python train.py --n_layer=14 --d_model=256 --n_head=4 --n_kv_head=1 --head_dim=64 --d_mlp=1344 --vocab_size=8192 --activation="swiglu" --norm="rmsnorm" --norm_place="pre" --norm_eps=1e-05 --positions="rope" --rope_base=10000.0 --rope_fraction=1.0 --qk_norm=false --attn_scale=0.125 --bias="qkv" --tie_embeddings=true --parallel_block=false --init="uniform" --init_std_qkv=0.0389 --init_std_o=0.00736 --init_std_up=0.0389 --init_std_down=0.00321 --init_out_by_depth=true --optimizer="soap_variant" --lr=0.00472 --beta1=0.95 --beta2=0.98 --weight_decay=0.039 --lr_head=0.00732 --grad_clip=1.0 --warmup_steps=200 --schedule="wsd" --decay_fraction=0.816 --decay_shape="linear" --final_lr_fraction=0.05 --batch_tokens=65536 --seq_len=256 --doc_mask=true --train_tokens=390800000 --steps=5964 --dataset="wikipedia_en"
Each number is 128 + 32 x the weight over its row's rms, rounded and kept within 0 to 255. Layers, rows and columns count from 0. Numbers have three digits each. The size before them is the row's rms in percent of the matrix's.

# layer 7 MLP gate, 1344x256, rms 0.185, rows 938-1046, columns 0-127
103:049129133129149132103122101140148121083156048113114188162180181142159120065121197164120113155096099130148105182166047081160101097135165112126111109079159183143131148171107150155134092135093083155114165141062158148157124128110111146145163089154173085140113143098102114136104139159121048130098123158158088104165112160119136125079090118187109151179114131144123105144150124091082097131124
099:120130125061112113142162084152155080141122125152104137111111073167144119140139172142134141173139119146070152101128131174140170097125110159129165133159181140095138124143121159124132173081081169173144109170152079146064125133108123157160093118113129105204166148100149201093172149119174086180177135096104136183062142167171081126125170154086146131112181170078123104135165160140127071122156
102:054154155122126124088152157136075137140163131157159127098158175111145119174125172126188199160147137159098086106158136124140063081117152141082135111104141106113050137127098102088128094112095161095146120127096050126126130095092098109177159115122130156125180116118113115097116124059059079125148137120107137128176137126159104172104153141135136201080132134114181066118154133158140101190156
096:156087161164085104156115115096159153138120109121190113087165139124075094096097135143204140124117159121078130145178083169125182125095179105111146115123138117106189096137202111136118111150160119141113187098140124138121130162144129131140119154153182116144137098118190095111111172154156067084142131137147070151094147060111128094118173083202109119122129097112153167137132187081135143156166
101:158116123116118115151115055104133133191139136149145054114124131112052178137099145089181088149162095120137198155181158130098094126087094168114112119093131176202143060078137142131123176113140090073183119107104172077104088088109118077152161087135112145127145132137134135151140096165090104129102150176106146102090172144124168159131142148148102115155102079136113152145171061171128117103143
094:157130131090141194130162121174089088115174185145138157129154148145114093081096120078157154125063119088099105144145129173155152128100113124144124067129167112178078110101156093119134166126188153132124121128155115072161092119131137101128143148178145115103147144206163157107142119138123063114074086053113120139110146146092140108155111165169113107133054175180090098153137116131115122141165
108:173171150108171096134111130164165066134132140074131091131094096188077090084082135137098155135141114170168157138133117121112124109128128024132124086086154138143100123139139148200132090111125124204107168134154133169110188164144114129083158194153173151145139111177080174127097103157121113135068099043156120082130104078087139123160145137121139119053105150121125185134065121166112077127178
106:097086157065159174126158124116091122130131102123143146104125163142098200140131099107108093117090119161115118089154179151135167109106143093156050157140163170167099076116181142082088087147150130149095158189091140126083157123099148156155113203075102152093100120085043133150100122113184091180170136130157092066133116156102082146175178169107115182088133117105158148103144095093197141101100
109:160093073159142086115123123153103136114106138096181131168138100096075201193133086112121128117133043137119144089151156192117141093146106137147123117108076128126124087061144170095151043088147069118103177125126150090154163159153074124129156157115185188199092026185147179158131140131170157112106136109134104165117053071152113105104084109125102121108117106103147134115103116135172120180200
104:123171124097127108109113179152138143139100127065140194109101137156142196145148145176141154183079099176176120167069154106146172090054152113123073119071197094116114117129131190144083165084144108147165132152102160090121132178154141138112105161150109150126156123108178161073130144124119098136130138079145165113145158070130124119143142131146143144163150180122186161091132094112108174184202
099:108156167208154104125180099150144114107171134172144111109124110108144129115078059111106140140092143104164114151136134112067155112107158097154143077160113111124085142116122140069163156127109099155175076122156091138150121091151131132171138141129111131051131129088091109159102125155138040116146128093204148134107123134108115159138171143121114121120137152157155107133124085107076129163032
103:162150109138058116117132060159104121137173106137157159138148168121116161046116167163171093154043105116136104186098144131110165099112132076124148144141174081173153121190081084134118107132153106175095154137138171147148152123172126131088134138097154117171123125125172164105076084156129078049152062106126145203105092097102157111173123100106104140171110121147121105154094078157117115153159
097:063117152130078102153119088108164152096109084199185182133130160173114175112158131187102174153129136149208168100148101049109117082144154160142101206110088188150103117083115073145168150110146106129132143091143145168139113162126147152120195129170161168137167179110119132139120172166157101174137107096128158107128118220129138162104082151120181088098113156116111104160153119118096148149156
108:092100103125121153132174140148129114114144110119164120160119118158138079131138176136125163137087105085123183107142158080174057084134097097126140144101135151160150203145118145141099131132165139080143130129145085128140104146144133152132192109115117128150086107153067106166141155145085138173134081122136112111087165146148169065146073087086107124131117196117141174124159197106122076115113
104:106119147140148187143111090133125087138108124104149108124157112114151094128083200112163053161137138162162095113186156155170135088118128128135120121138137095101123076174114108154084151073130122088193121143106159036081120069154046149129108149125077163134103157103086140146131124070128109124165138136117091165113236106164109198162146107088164136147110102096143110161087181110123055150108
102:058122083111123100134068109173150183144093135182106182131162099117165117175137115137105120091036160074128077080098156129181146070099165150143149103133145156105108129110078134181124118171158118156087125208062131120119125067151095163163122170085145145155142149088115125105135173155124166137125110066081166085156135068148155136118134101156105122113124120093091095140142140135188181098136
100:163103132207138110142134111148102120129163079099157139104159155143140149140077075051112165144103218117181117166143080082101111108096203137158154091187099118130093099155072181152085152154107112135138147150123149151087138149118166052058108193124106163113108038093152064161100142155172129082101078117121141134127168090174080103154042138114107095131107146108145159112150144144178166136156
110:110120158149165119116151171122114119151152165162115103194193148097158122095079171084184111108131100127150075152157162188128158157143084163082158150069133071167118158166117105173115089123138125162123165132119132129118172061098138140161152165167077162092132135121044111168157149096146142116115147117122140048148129104095097161100170133140182110149199131160157161153109115195135146159130
120:133107145146080078095188148199101183193088096087164172205080086194134174093129118153130084149190125172117155121137129134161076090141113073105152100129147060132156157109122147185135142124124125103144115122117118153137109127192100155056151133087133182175158110114117135122143109121093108124119117102119125108167123107114059119202131138170150163102172097112107161145119115164137109160122
101:138125188128112098085100114107177144125155103139095136162114096091132113117135153141137133174148161161101077154031162172106114081125121130086117099153125087168146145058136118133170114138129094110130149079103146105099110188123131116082110073059142110133166054116039130169101165089132091171182113128132138096126153150156138155181107104077101095177177114202095102144156123135176087142077
102:140148069150127114102103157140140125154062113166140124136055133116086144090125141090182155134187118094148108115144102106102089099124121079131075189133148165139085114157098146104169078109141109120114115116191186095100131135117076143113148114087108100159085114150167143150148102097093057186187151075061166157099172146139056104150066044148072118126082153142135154106185081084097105090142
102:121151092090135096172098157132114115103157115117152140105151129164135116098134166131182119112127135196099129162160079206118104127159156156131147172129113151168115198086114185146128086128149120097155115132119152139023110135153114156159118085144116051130095146062171182124097125129088140154137123102154137163067142136154139110142103147188174234125162150142105164165194137144118147145036
101:154042107134106127147188128103138136114086199136091134127189116140130125145152184133101116178137137143162097172145158130112124128177125106105107142115145080163137157142050153134143096115133121113064173097117079125126113138101137106124174116095153144166186142131130111143177149063137146143126099125140208151136157125106126146085177140133119104075119159175090101112121157132101154119146
098:157141071055151142121117113156148049166188166109163142162168126141136148076151124120105122096110099145152117120121121059109140120168087145180119112124116163153183191129107097139126124148124157134133075125130135108127076066143145120184113151083140097145041132113195140105081162149149097105122135123212066091157098089128158041098117181117194086134084131125124145137130142120077129104110
101:103164171147128135176079108104079133150138136097161100142109107139118159129115117177144098043126158117156095086157142067134107152087075072166156134136105153190139143131175129127049106138155140123100122130115114053130126089176124132102152157114124099174091152175094079120139143117113088133155052098163142068109124028112122111134092134129137127131130191146144127133117188137124175168165
099:071154130136098157153138142156069088099106152158094100076169126174118080105073127137123120078104102143183099121132152187100132151083156066109059129133061125153075163123121133127106175106065152136158113169124090172190162126149077157139134089176067120129157084155068107097113128090094132170166154125170126145141135136134092059145093173163131093085097134161172122084089088107125098129121
102:185156118118173094104155089102018109142117091088107124154133081144081110128106117141162105149117108150131132159122084148077084126150115173184201126149108201121168143157134104156230117070153160083157127158119103131107065138048171132106091191065123110120151139151122146096124121118103134116126149165108133137171134145142143120131133063143146139112155114170147166161150127103113163116189
102:142168102090155068133125182134166037146098126087159200126104106118109146132079149148126151074116104126154072154131127116166130138102089093173148110143111078103155145151127078175096111190108094144106173145059140094172088118121119129120218095176174151125143155145142178102115136155140083108107151080107099150118099142134163148176167131129152134094143124119128147145066131169111105168180
100:112105150147138063174122128212143050105127127076136131177071114132117112106040128143127128123120141078098149122094095072111134131149133131134182099131100098139107140146135138092113156094131198083139133214157125145094150138130146165155099080089145148078099109147187049070118124160100157107150100078156171070124104119087185123143141067111133130087107184145170143121193136107083133089094
095:161110100208120132098124125085189097166107145182122172124149147173087164044185116126154181109070149165132100100150134131124095126118105087178102189101086099116141100103113183189127133094078183176136121133143106166123105155127131062129149095146103120073149134132183179129072192126138113143092158149088133095138164155089164125150125096105128152132155130122150186132082184108133171163075
107:183104102093095122110120145136182018148151069065144112083127133107156143124085108100130132150092130158071108087105128153087104122086107142127101092116170177165121118143111108165109105093096152087152075117164186127153116066142081159106185155138101094125147129148158138098168098126121100113093098142137174128154092161122106125142085104130165107122110134132196087192054120098118124128121
096:119128107077114140139145085157127111145068169123109131151088145151112105168139143136163087085156119194043115120115174142105110128130067151155108105105170109133135179091135124137156173163136103121107087178191122103155084089115083101098137095108142166157078106094121112126063186110108067125107144039129097074173124057086144118135097093067125106147137116147106128119151092081144115154141
098:122095150152116160121126175162089082175147131188169136127138156125078053150068158129142166144092070194130116119160094182099145060177077111145126115092108143131178146162106154077128086096128122098198121194116090136156132088121141041052152156090142131081111158175111146151095131059110179122069190122118155146185136063104098163132166093131163103112107184131133139141124137068088117153156
112:129126152043147167168200107171141160139115108203130094129107137085055108095102162159077153155147136120146095153180147135080172169132122069201174073108125138124130110112107086155131132148113110117184185124138077149113114155127137138117110145128055127139152146105125164090117116075127123160150148102117176146153118182140159112110138118151116145105122173160112172114117089127114200169108
100:156136117177092120123148150131230166155164158130111119213084133132081116094105134192140107122148171154122126128139092125129202190151158102061153138124077157104141098117155164091179126118138158132101093129130144110095158127100096082087140148091088109057178146148093110166155107155098113083155083128154168153095127159153130136150156111158120109094115154168105164176078097190156132134120
101:091159085118119114091087152133123112117136140096130077114137084164078107126095163116082099132180136126144109096054114154163116230098139104083122166138146137103162215141121147142079086099169123153104138134133188130116094161114116149046090091104126150159126125154149148147175152129168167091084080085104126115129133181113158164108123101095081157111079157146128162172128103092076125135127
103:136096115094187154163154093103085092082182133138132166156099151155112105111126111180149117142111153139133140136165129097206190089115095088179090102152112134136180110078123140110132117138154105117085112153170154082111129105117104085130139186094099153112167122175106158128119160108105142127191118149092116140090091203066088182133113066135101066100156132086129130108093122111106130117149
107:121126177113107125163113137184133160119077097155096149114120038152102097131173157130144142105150184123134115081208145137153077134124089162134163139121090140100122125154141106143130134092115115118098154079151154147067128135131139147118128176114164154138058167126146149129172128102098070080158162106058152098092157127094150168101182064153136100105174147203145102122158163172113151137136
108:124161170113151165181138135094143170124115134122158128082145086124095064131107141090105087156199134078083116152154110081151149103079135139130149168139140168132108103120141213121173149133106137149104127126154052150166085144099121091127092146137084129146049098123093107104128154144096112077178074163111163075184078166190147179148117119123201173130154160192130137158108138144110130183090
104:125102121105087118064164082057163072163083145113077071111088143152141087088113134176150108099112128085134119084152088127185070136147125149115114133060060132142170100187175184124128098092130099107081131143140146139150100085118119126112102129124183109181121092146175205073115155125159077133102097122122110152169113123160153120114088124108093093110109081099092146152170135145136102096151
101:128158127167109143150169131130125088178114168146198172122077189093133076138125163144152138100124191153115106163139145073096100144108125126138117168122152130163085062107103083119124145150037149189167136126093128168135109142127109090113163141117138130138092096138150117147112072127056110116135081101090124124194136111139096149092134085117155138099156155120128183135127152104088164122097
097:162169110096134095161105152165124186107160139101105173093123163120130199148102138210075070164140180161109131114170066141087113072117110076081135173186159061104164076116102080143116127182070169125112151137073121122079120143145178166080144148173126132116171133146105120100143117163153104130153151136106138112127156115207140113096079142146102174138195191128182128140094099143183108147125
109:132214147075126169132099146109110084172158135139126096072092149096110112073128142155120119129210146128146093087133174118053127213096119077096159152122125131077109131131122122125124192174154104132144101124148100107128121113126110101125200135068127178091093131124111112135137132185124066145120165118101133101138151106163121130091133082162132142138119165158096222161081175150128140155149
098:124146102193120123128137154119160132140107102096176208120125111115090125156108103138057139141104112143125095162122171107072177090155090101104119152128165131156118069163132096125145143092187139100192115158144143092162145152088137147143119127090173074124124085138140083096165069140107141163154097095102111105148130162131157115153097126108147073123136135163153131168072070071133097173096
092:131161138080085093122087106114080187109120153187130116073155125142206091131145141168137176148137137138085099145135165218178102165105170098143128129168101160123192141121178119125148127121107137135132113133075141119067080156139162159154134131126136115156082131186132135154127153109115019069145082142198193145146172164123146096126144154176113160161115128126124119153149188108132066133095
093:155138079079151143081143055104112114162044102110124129147101150099090182099168120105110205075137128108090087119137120152143117154148135160179124107122115141153147109162147168075171125139124096145118118113212168163206142113124133145153194099140102078093127130100176128123105136079105100123148104108000102129101203110132137123115103138180092115110110104131136128166090113124119113146084
105:063129068134109151169164150165110056113150143096108087149195128172160111124184177055201157140123127138128131089075145115085117140171141139152122105117127165150137176100159109159132121124133165170117137132160138112062158162164107132093094126124125132188169106107129073165100128138115149166158127153115151120098188136152109156147127193141072127107103095178142109078119102111120156144120
104:107088030102136206085152106142130150128128104153114167168082118088089085166141160169154103089150109129139153154194118094127114145134135169135120076103147098183083099091145185076144116102149130181129106179121120093106145093140119097160116157125157163165134132068065153120128123154087178105157129112115159129163154157215094122154107085184120115105146206095158132145150084135123123178163
092:058126095095115098180161142141082113129128091119128117146132162119148128081114123144193131184188169067149106175134047185157090114139156146079186103133132165181137116112068166104167144108159130110119104127182121099093116048138159163145115089087104142071097103106147122113134125091133131138164127055173120113076174076155066089074160070114073125101136125121107147164170128086102149129158
101:107051132135137156156023136164149130190123116126216156097220160134111149143132076166144112092119103127123141180116143171143167137124136161103148130129103109143136109143149107103102132140145192180156074135166097141170101077163144083122132159134123141146097135130138177141114083106073114145141139084120124088141205151131129089121108118108132086210122182136112181077098087179109156123103
105:106128103083116065144167156148159133126102157142175093164111108097174082099128098171131156204136138127160122105127103123128091087148159098156117117127112116089106121144160063108169081092149106112153145100159097085103152144157057141158148200168155210127152129154108154142097187160146082119104134137154142177085124070121147121077070087066126113187116136121127090143092104104180137129168
107:117138109159133190102148112104165144191108095151068177104130166147099140138153099143088107136191157126123107144136149147087096143162089206126117097156132131197120140122102125139117119051139076152133126077158081088118150107105099142130171111136165165098108097095165102125135125116143148136189171094111086144162192136127105149149092164138124118093142146139066094160102122103201133120109
091:152113128139168163113142159120119116162176156054097100104134107114154103046027046135112164149125077143121140099162103105147123154134137149152090182130142079108181122073111099142131098111138108150142156080097123122092110114089135129135148094176159097075151094168166172145136129112126135173164162151120153183181200133167119170160144093142102072155130099177160033139096144065100132125135
106:123121139174147115119132096109125111110112157116161130160054191131100104114123106077122144115130147099150099053163103160114130097140065111127150125130098146189141098120101151115146184102188110100201139122164153114125154090155122093184109151075143149117154095098171174090081139089111135107191123142133085166148161090173147122077125065137129103139128162103123136111125090132092137112125
104:154101069092081106133147118088130110131170116164134162161205069145153145152179105086165136125141100148123101111165106165189131152081118100162136105166170183181134073080115064126128122195207139168156168081093159131152095161143164126206139170093110133101077139113103138117107144150130101153132132167176134153159093143081117116140132116162059159133135082128124142134207069164187086095129
105:191068144104127109149066149157146185210144124178179075183173107145127120149101128109148120144167163098122100195162086086120168072164189152165087114133157133069089114140098112141104101100129160116146165193122178116163193137130137125155105097149119103155128178198144081159120122077081117098133133103134182150132107094159097192117135158144174146149134112182138112167113115145171088148115
099:141157076150133122145113137103214097143131177135204116132112170155142094175175123111196060106160125125105169125066126102077143082146130087134162121132112134082094113107162145107134159112100137113122167100135150137125129177150130095074185100141106128162146113127174090099172134146106139139126091097124101150134129189190121153135118145157145127128131127091161064204069158089087096149099
097:116121137149149146092119082166168106170100110114145121138126136132159075118119162125141145104094089111148145140124133088135143245119113130073074116135086124106115100142115125133102190142130128129107098082135100099137154060112152169173101171204137140130051102144109136156140117137090131141160088140131128133108124104109115038115122093139112110156118148122166098184121171117161107158074
105:055144143081124118121112118075060052115102126147105172133193115161084179103103125168130117178140088110128088160149144139155115123129105099146188061101083142072127165182133147134126144140149151115115132128112135180123141133149052150156122113102134081126124156152106064134142152182152121147147164127109110123145151117129139187103080142194141061146109149137139234092076136140116155144128
101:027201104116110074116160085145170099191176112119163129149097146149135104117120113105106149096144116172102084205188158077161133152168157150113118162147151135131145173173109170107158098112075145125095154133151147074109212160081192155147134079136111099146123090165116173162121141110088112157108177098119097094155110088070070102090102167161114121084127131121150135162223206143179147140110
109:136147155127146156178123129078125085150103081162144172151148120133149117125144171155169160088133083096166158144168113173199131138124141178151090096095114091161177098092099102179144106137161144122137151166161131120066115123084134102140213144141164166123150115128158099103134083142135106094066143141083118146048179194115155100156143099155119162125116096186141175171111104141118121157124
110:124132081135114125097097183106110077133084110163172147121128142181155119123144118177160155136087072150127087128129164124111184122138121149133093134095155140202121124135124156084153108110071153116112109099118109077143090181127187152106173081155128208120138129137143157129162151130075111146165051114055118120122092140101045104136110181124085092098140179138090157147135182123163067136127
105:153132121104129156136187183144176121155133150118151111142176118154074105135128092156085125159122168142116139108144125115152171087138126097205148220182093054160094158080165141132144135146101130132145120149110109088098140117110139047127123186129147095136141178108146073177087089138109089064072117128093145071108091132071109175157144098120158159127149199085165140136147127111079120200148
098:083172097097142150147098100145129158202185109126126139157086135192097152148134116126127117085128113113115068173109114238131103055107102151180109030143165128149153160179115138113149059135158120144052136155149116088135175138147077118100136149069107128074160092116089123068135127146106089082130149100143123135163146125100125138149167114109111164119140182167219115128116102134107145216161
096:109109119119096177097113139134138081136193094121168077199081110167134145140137109120161122156103107108077120113127163146125087161098149124063142174148103105156128116120106113098142095143139116137104117175124169149094131118137060129127125144125076127114107084135156068208145221155180118124089128147153149105111169189089081107080107137218152206092118225227144124155189086121177136094124
111:109137097105076097068121155184095079119179154162149078105136104158152115151061161075109098162189054092123125127130136111075142107095136135108093109137101173132156113181112102106110151075122125140116093103149157126230131175070137174135072141161130085127147106116166146090145078118057085189151064134129072158076128128167142053137137087166110163130073109150159141131130099140077141140148
112:144107152143164180119146155125153107124128127133198121156146223098150114121126173075124129099125078073131166169105180107154074090126127071132141117116183166181144138168124133146165144128140167099086113133139142113132145143170179089160098167134163142141162121056117144080148096127122119085081143075114159110135184178088176119127147115057140112147152090164184104075142119093110114106087
100:170177166095134124119124166140120111109148119145166064118166085105127129154069154145146125093123168085087106053123093110158096068120117145088078190190201142136121121127157074125079131127109085100133131152141105118154139176091114085102132192100169107111110103088136104124157135095153158117177100110136101151083107120086072093101104108116139121104149137110174204146116071086179161132212
104:128165124216146144201178148163131064126115116134137143092194142147075135161164161056108136105115115133122142131129117182129163126118163151157102117139151150108141190205149213126165134086102120154148091174148155098064144164135180168146136120091122148096130127086161053136144120102082105066093093092188156126150142083133073142123130130092170120134149152116113161095130117140108191127161
103:122160144151123170106165084212100099204073108090172148197089130122151103152122135123127157148162116154148145226073099152129162117135112171116162152113149169142135194154141106154107149063100128100158162173105171159086126189110153107211152120182106117132157121100124137100110147134144106151174156115180097121099148073073153157099131163112127061094109206150071155092107155129155170186098
097:127123083110206145119123164134145148139125096151119071133150150146097142141093148147119178115079191081123177091125135134133107106179120119123173184115146088084137147080145124150140176128130120094077169082067139168122137103135118140128124042152099194105150143140133143113079134142133126102059143118074125137119170117130148132133079123088140182142113148098141115152096138122121079098143
093:108149119149073176144107083178141148163102120146107180112197127110163121140133100128125121118124169113165131112130154118155152117114133103162064160135106132102080095082137164099153160125095141151131096142104112052117094122106161116162118132077124146098108124132141110123138180039107121121136157140181133135097109098133115132143096120155118091123110097141091126148127133094095179134148
103:133157102122142175149162142084109185091167151109152130122123129143111080131123173139149181139123070089107075149113100155191156141103147088174156201124174168169144163105079138159137104100196191087162033176120096122076194108173113157151156177143149070144095130145156181072143087097080127143129108096138113097097167193096090122161088143077147108094096103104131129102137095100121133121114
091:145183107158123159146115163126096119151081091149110123126149123208149166210145137109100140180126107088107160122185071127186143088054138172163113110188115127155168119178177169097103150053118131089094145134137153121124110141104142148138082097122190167124103141127108105059090102158091078165048125099119099140156135151104115147149112137122160162195087179172157097118135108140135101117141
107:086123100150110159130158094147120099127120133106152101173114141124136130177085124112143172105139169130103118093122070172160176192095048064092087112168098111101154128169118098075125130111110183103073168111131134132043129120137089174144133148071140113131112164154137125128112098113095071191077173157121107100087174096125108117128155112130147106167174128144145120154115103085124190120072
106:154148093117109132184099088091132194182133091105100134144103123113164112131111132087153147147146116061144109137175155167067120118167114149108081139174170171066033094130128160088088141104079151147120193108075163103113123139061172174085164174130101139117110082143189142177158108135192095119107151119138094116083163099066140149140141093093147169154150135125156124111090111157136144098127
095:146102087186091159098160158103111085140111205143121186095073160102145176115150108163145088140181096103138148173108144118180157149160093083066181116146144120147140145127131098160163154085086145090180122142078149143157077117082107140160174074099164172153148167178119136113103108149129122106122104079128119159128145095175128053148118112136123131142177175125095170153106159117133117138115
100:120125208048107154201146134147102113124110168123098178142127150096163132132131156095129109142119146135150037097134121133172184159122119125142147142157077175133150123154126144136114210173123167135128126163111126037133143082155084108174140170085144065084112128076168137124134162088123094110083154081115149100194129142151126107068189089149104157144103152104132161141139159095149113133127
098:139177112127187114087170082159116140126185113127075144093110159069131133173105130117125175142080132167116152113108194093128135099123147174138091117077098184122177154151111122154139145099131098136127140129139167116143081100119178112102118110137135105107170070123085098180102178157049115098185127123157171146110069154092147099175075145072108086110114165099105145101161110072090085149182
104:091158106121128148081143136124140123125148152135122144124133143154099115138107072128130101164177155162147125086152105108169134183159184056160117166196163119055154081153123063076040163122118120114136168117091139090075159154078086111115157183168165174174150122122150175086136135124096082112148112119106136063141139099133150166154149063112136164120116137138121174148105077111132149102092
097:089106113146134098131083091099134072129134106156073125104119184099131052097086145121174099191150079129123132120100133152182129101088150146170133157124092141134101174125149078114113147146143136167141169101147177085092139152143172170119164119137122085118143122128064136169117147157093097136110124115128096150165113130146067093108098106115114176108166093145182146192144094120154143127107
107:123188179111164147063136119114042184146113048139130134146171186116126125104137131158187092121133145156143111091151151095125149157077136108100147188177172066119104128132121093113161141059106142137158077126097183164145088115139157146129146079104148170103125233092123121093093092081082086101113135132168181080079144137132141147098071181108089112132157140144140174114091100047130118132075
098:160105134125168114137149086177168135064089098138067080171123184118140112154121134063074114138082137125106137136118105111105154170200080087191144159082136130090130102171132087080099153127136177114144152183109150147118083179087107110162120139119194114156091122149086115144080135117147093095092150066131109122118122205165110140169167147112088112102119172167144123144127105168176149156127
108:070157124090129152117117143177064146141072120111121095157199172142087135132096150083092153202152177128120098156203102138112153170109126104156072070144172139167109028107096089128049086106098156139159072127114133156126093132136148140127094153131114162118092139099128132107077138076088100141152086113075140163076090145171094156100153091124103153084103161143083105118126153132116180133113
101:107112107159181062115156111153133098072112123119135109132110149184063120069165098113156118111198112117105100072158131155144183127102107100144176185088109179158139119209122161140181145104099171111162129120064117148128117106133125128139209079157129158159116143174155124170178160111150103144148156143137163158104084124088131152124099125170172138104091120135097105116166139064122133101177
113:099117118143109121182089085133039094121135099123144135136127105122161221175142166082150123119131102103129123090148137169159092096134131124160093095139079078122097167109126081102164196077161112177121131143153106105141113149101124150101108154099104124160140163077115111117129172113154092156172152126132112103108128155078131107143131108157162115064170113107155181113113106103071166105135
099:124177174151122155079176146173120125098068108130143101079147150084146111147144164161147177203122084149097171076111145161190153133124165089098145150150121175123085149132162116147106122155150137176161139145176128187086076106113159130120133177120134174118144165095126101095108113160146054096107110159149138184096116084111127134144146163166092165169097092155139127167156092113090154137091
096:091110097053226117136062171153124158150168175134116119116153153125148122149111100158144122088137167095143162151157161164132201101124092127126172100132151169087102170108134193068073084084067130189133105098104169079118118110101167114096112141146122156136106063140119147126157127174183082108155122123112134135136092177103108141083151117120135148114181151120130121134058126153058158157138
099:143061141134151131155134141133153075084071128121116140146138141154093135158202125101129126131069152154136106092134159145175174172120090136147097154132137147156174094150116172107151120104111171118091143130144149153142106169145160181097137152136180131117199141130121106074064129125115097178119125174055102144123113128131169106121154163125113168167133139158127090122080145154113126206137
103:107128110150098157172090105106107118122161155180108123114205175106139123189091151108127108075119123081152074136099152156172143139140149116173085136066140177038134126157082085137098097132151204099064096186142131180133076170118038101143108058057105071171136084113143065091180129117112110118145141090101129164095148086105112102144106134113102148161087144094155083140100158165168127111095
110:120141145106193110135171094160081102161161146076130134151097089102094124145082053118124195139107141119096146127112152131122080091168184145090137165140114127172146106121107130153130096132131133120175135153170138135148121125096168117138186194109133123111208087161139079116111135124083113126148129099117149155073150132120108103191120055140178091124196160122129135154171158129182132149143
096:170144150071148168132048108113095051113090163135147066098129119070113140129128088045168124168136146093117164107068116067091112138095098111139121142072184144098119158121125094130155131125163148090104142123112163167118092185168069124146084103063191149158138114143119188129042139135129067099118123142101136103130164110162126164153091141100105126189137132204188117095127197153126093090187
100:176073129109170175106088166113137072169176134124132114167118106117104158095140142131127064209103048097159188052113144141123101166067116154135166113102124171133106150090064112117182130125113142100138121134158095142114159158092111134140143140119063096156184171124124117125086143153141115151115108192082162136123132113075112172152085113145103134119164118139126118148112090148129098121120
108:118133094157109145138172073151187099154122152098137061086148116098083134179158130119138098081171133129194095103133161168117159144087113199123144142155143094118127166157108119209181099092089105101108186161190146132095111133109219143066085106121153051069141135177102189091122174106149107126092119057142134104155077101145102128132158135073160164136168136108081086195077142130118100141095
106:158181109183162166128120212123136151171161153107113129126130121094091191104143111187095133146128143201135122113158154193081082138130172185101115145156118114133134112147156095174128144160146136107121134111091093071129207128123140085177141147088105097102102066157211077109149162124118201119118120058126145111090102149145122068129142129123201143119101143104175137137123098137098160100140
107:136125106132155049058093116171115160137136117181159134162078058088138177073165167168192116179137156096137134175153098097151138168078152112147147127103137127163095117106080135179118077144167119140128149126082144128134123143167125123129150074068125114063116175160055143098132193146093067098100154154149124097134088132133112115115125077123152125200191132136197153159130096120112113162078
101:171104151097124148104183095180131147127100143151160148130149108142122154149163083129106091144137087125110169107157119149071135088167154147070150079085112190165192096135152128101205165120128127051152181138170131176125174161147113075085106174137167100191093173133103107127077166069123076139081148110056112128148122137081091137096184095184120124089152115143168100113163112102147131179180
107:113116123103103155169080156102104125161159125085116175182147095120145175130137064135078155126120112152130117102116166127121142138120103133178178168126139172123194108126124070112124081153151134138140174159122139121148073148151056124109169147123228157142178141196094138098126106126105097093138134111135164133113126125076082119118111137184159127155164144157163179111159128111163082150115
098:144107134038147168157128131106106140055130154117119132135140162070086149094069121143123074108125164170052137151176123066113125089070110101127147136153170085138166088120109137198153179097115157118149113082160130123147142109153120109095136124092141045115137151115133165125116174145118156141104099131127145067197137107113123172125105154095086118108159065174109163103173097198117124195161
104:073104102071131148133124132152072101149059052065090141174114115110138129105082161166103114146134092169109093201170117105100130147123128087127097117143118168159143126099121135187195116076098123094129100124153138133121128090093127148105087106097102133108131112126166112146160121123148164118089132112111134103135150179129105155071163081174130121078144106141136168115162151130114164120172
098:118130096092115118138160125115118070155119171120112090137069152103134076073181086125100108159127172128109162097156142104125110111119127079130123063075096130081181168151098082133190147144120171094104161149140173086141104097118085107143155089075170109139162102096171179143124084115146113098156099089120105140109159084084111147063104121185162106106114153194193135164119108133134133165145
108:129113102166097161168153105180126143148180117135074116143110080089116116148095146121118167168109125084151208112129136097150100148069068085108150144096129109126124163149127151103098063180122118102135183142087156126100177149144160140109168083140100125146110110197063154099152192102170106099091133131124089102138142126194147185103076130144157097091184121114105143185118095179122095091142
100:051130080135061051086157106114099117140089100136184147133111179120108139100181132077143138085138164165171117170100150127132161090158160098110179120118124106175193128154161105100054111122138150132119117075104130168158075172139153129126143086163151150125087117126115148126106110140129151083139107127137150144082109104176110117152105128086124087166136109114119082128160161114116109160123
109:093097175163109227112095114089175062118078186151078137113107098142123105163151154087083158192162135114166148106135123091121128115112144110127173125106113105121084127149107149119147101109147192109086058189146101146126114139127112129123145096113184089065147143072141104140140097113149117180159102119074168080056135113116124084174124082097123152164109107095069068125126125077133112128061
102:119106168130130169089112117098168134101110145101111162137149136118107135134041102111184173130118089136080133136116105169080118133107115117157092132134124166153107135148172190115124156132094113157098123190158117044114135143105097130201164094107081187124170170089147067051118085149038039104155107083095057128165096096171132134129136104174112128167170186130114092098157125149085120131137
102:101134059143134121085123143152095131146067152112154146135093117094111189061195164119148102137128053134161103065151108124179126091069108131128093089161118153164189155136098141101131071121149120111186139114104094125132153123185095141134106140127134162109113103121171098131166120110159078074128109107155125110146122112067121128150114148166138136174099160169140130169115152088172135104135
100:104094119183114068079125158213144100171083177113117099107104166146043069116132104126097126101097129103134169162054164122131111120102167160196088133187184111167173134148114139143150106151149094177241157111123167130110164154170069141169143161076085186123152140109086118146096156114148131114118121108148070086111096157105149124122110119122128098163154087061148073120111145166138110117090
097:126101123080141102151097171056125075130147115103128209113139181102154169112102141142189116133151098143112112151130129125097167183122046145038103138097147103135138116137119138129147136130099126144103112173159157134059157173077117120140176132177094152086127117183154063143052145148084119098134089129204131146090129144157115110128096118116100079144163131150113135129105155123123144149171
103:089163122138107136191099173181163153112127164152149126089157131113109176147108113148105170123063091135094146109156169125143153116125175117155099134124164111108095143105092177125082160138131076078105159106108159127155171153140085092177095075146125127123109165107164147056136104136122123113137106133125109101073139139129055158120049121096133090108151105092086137143151119117098129102056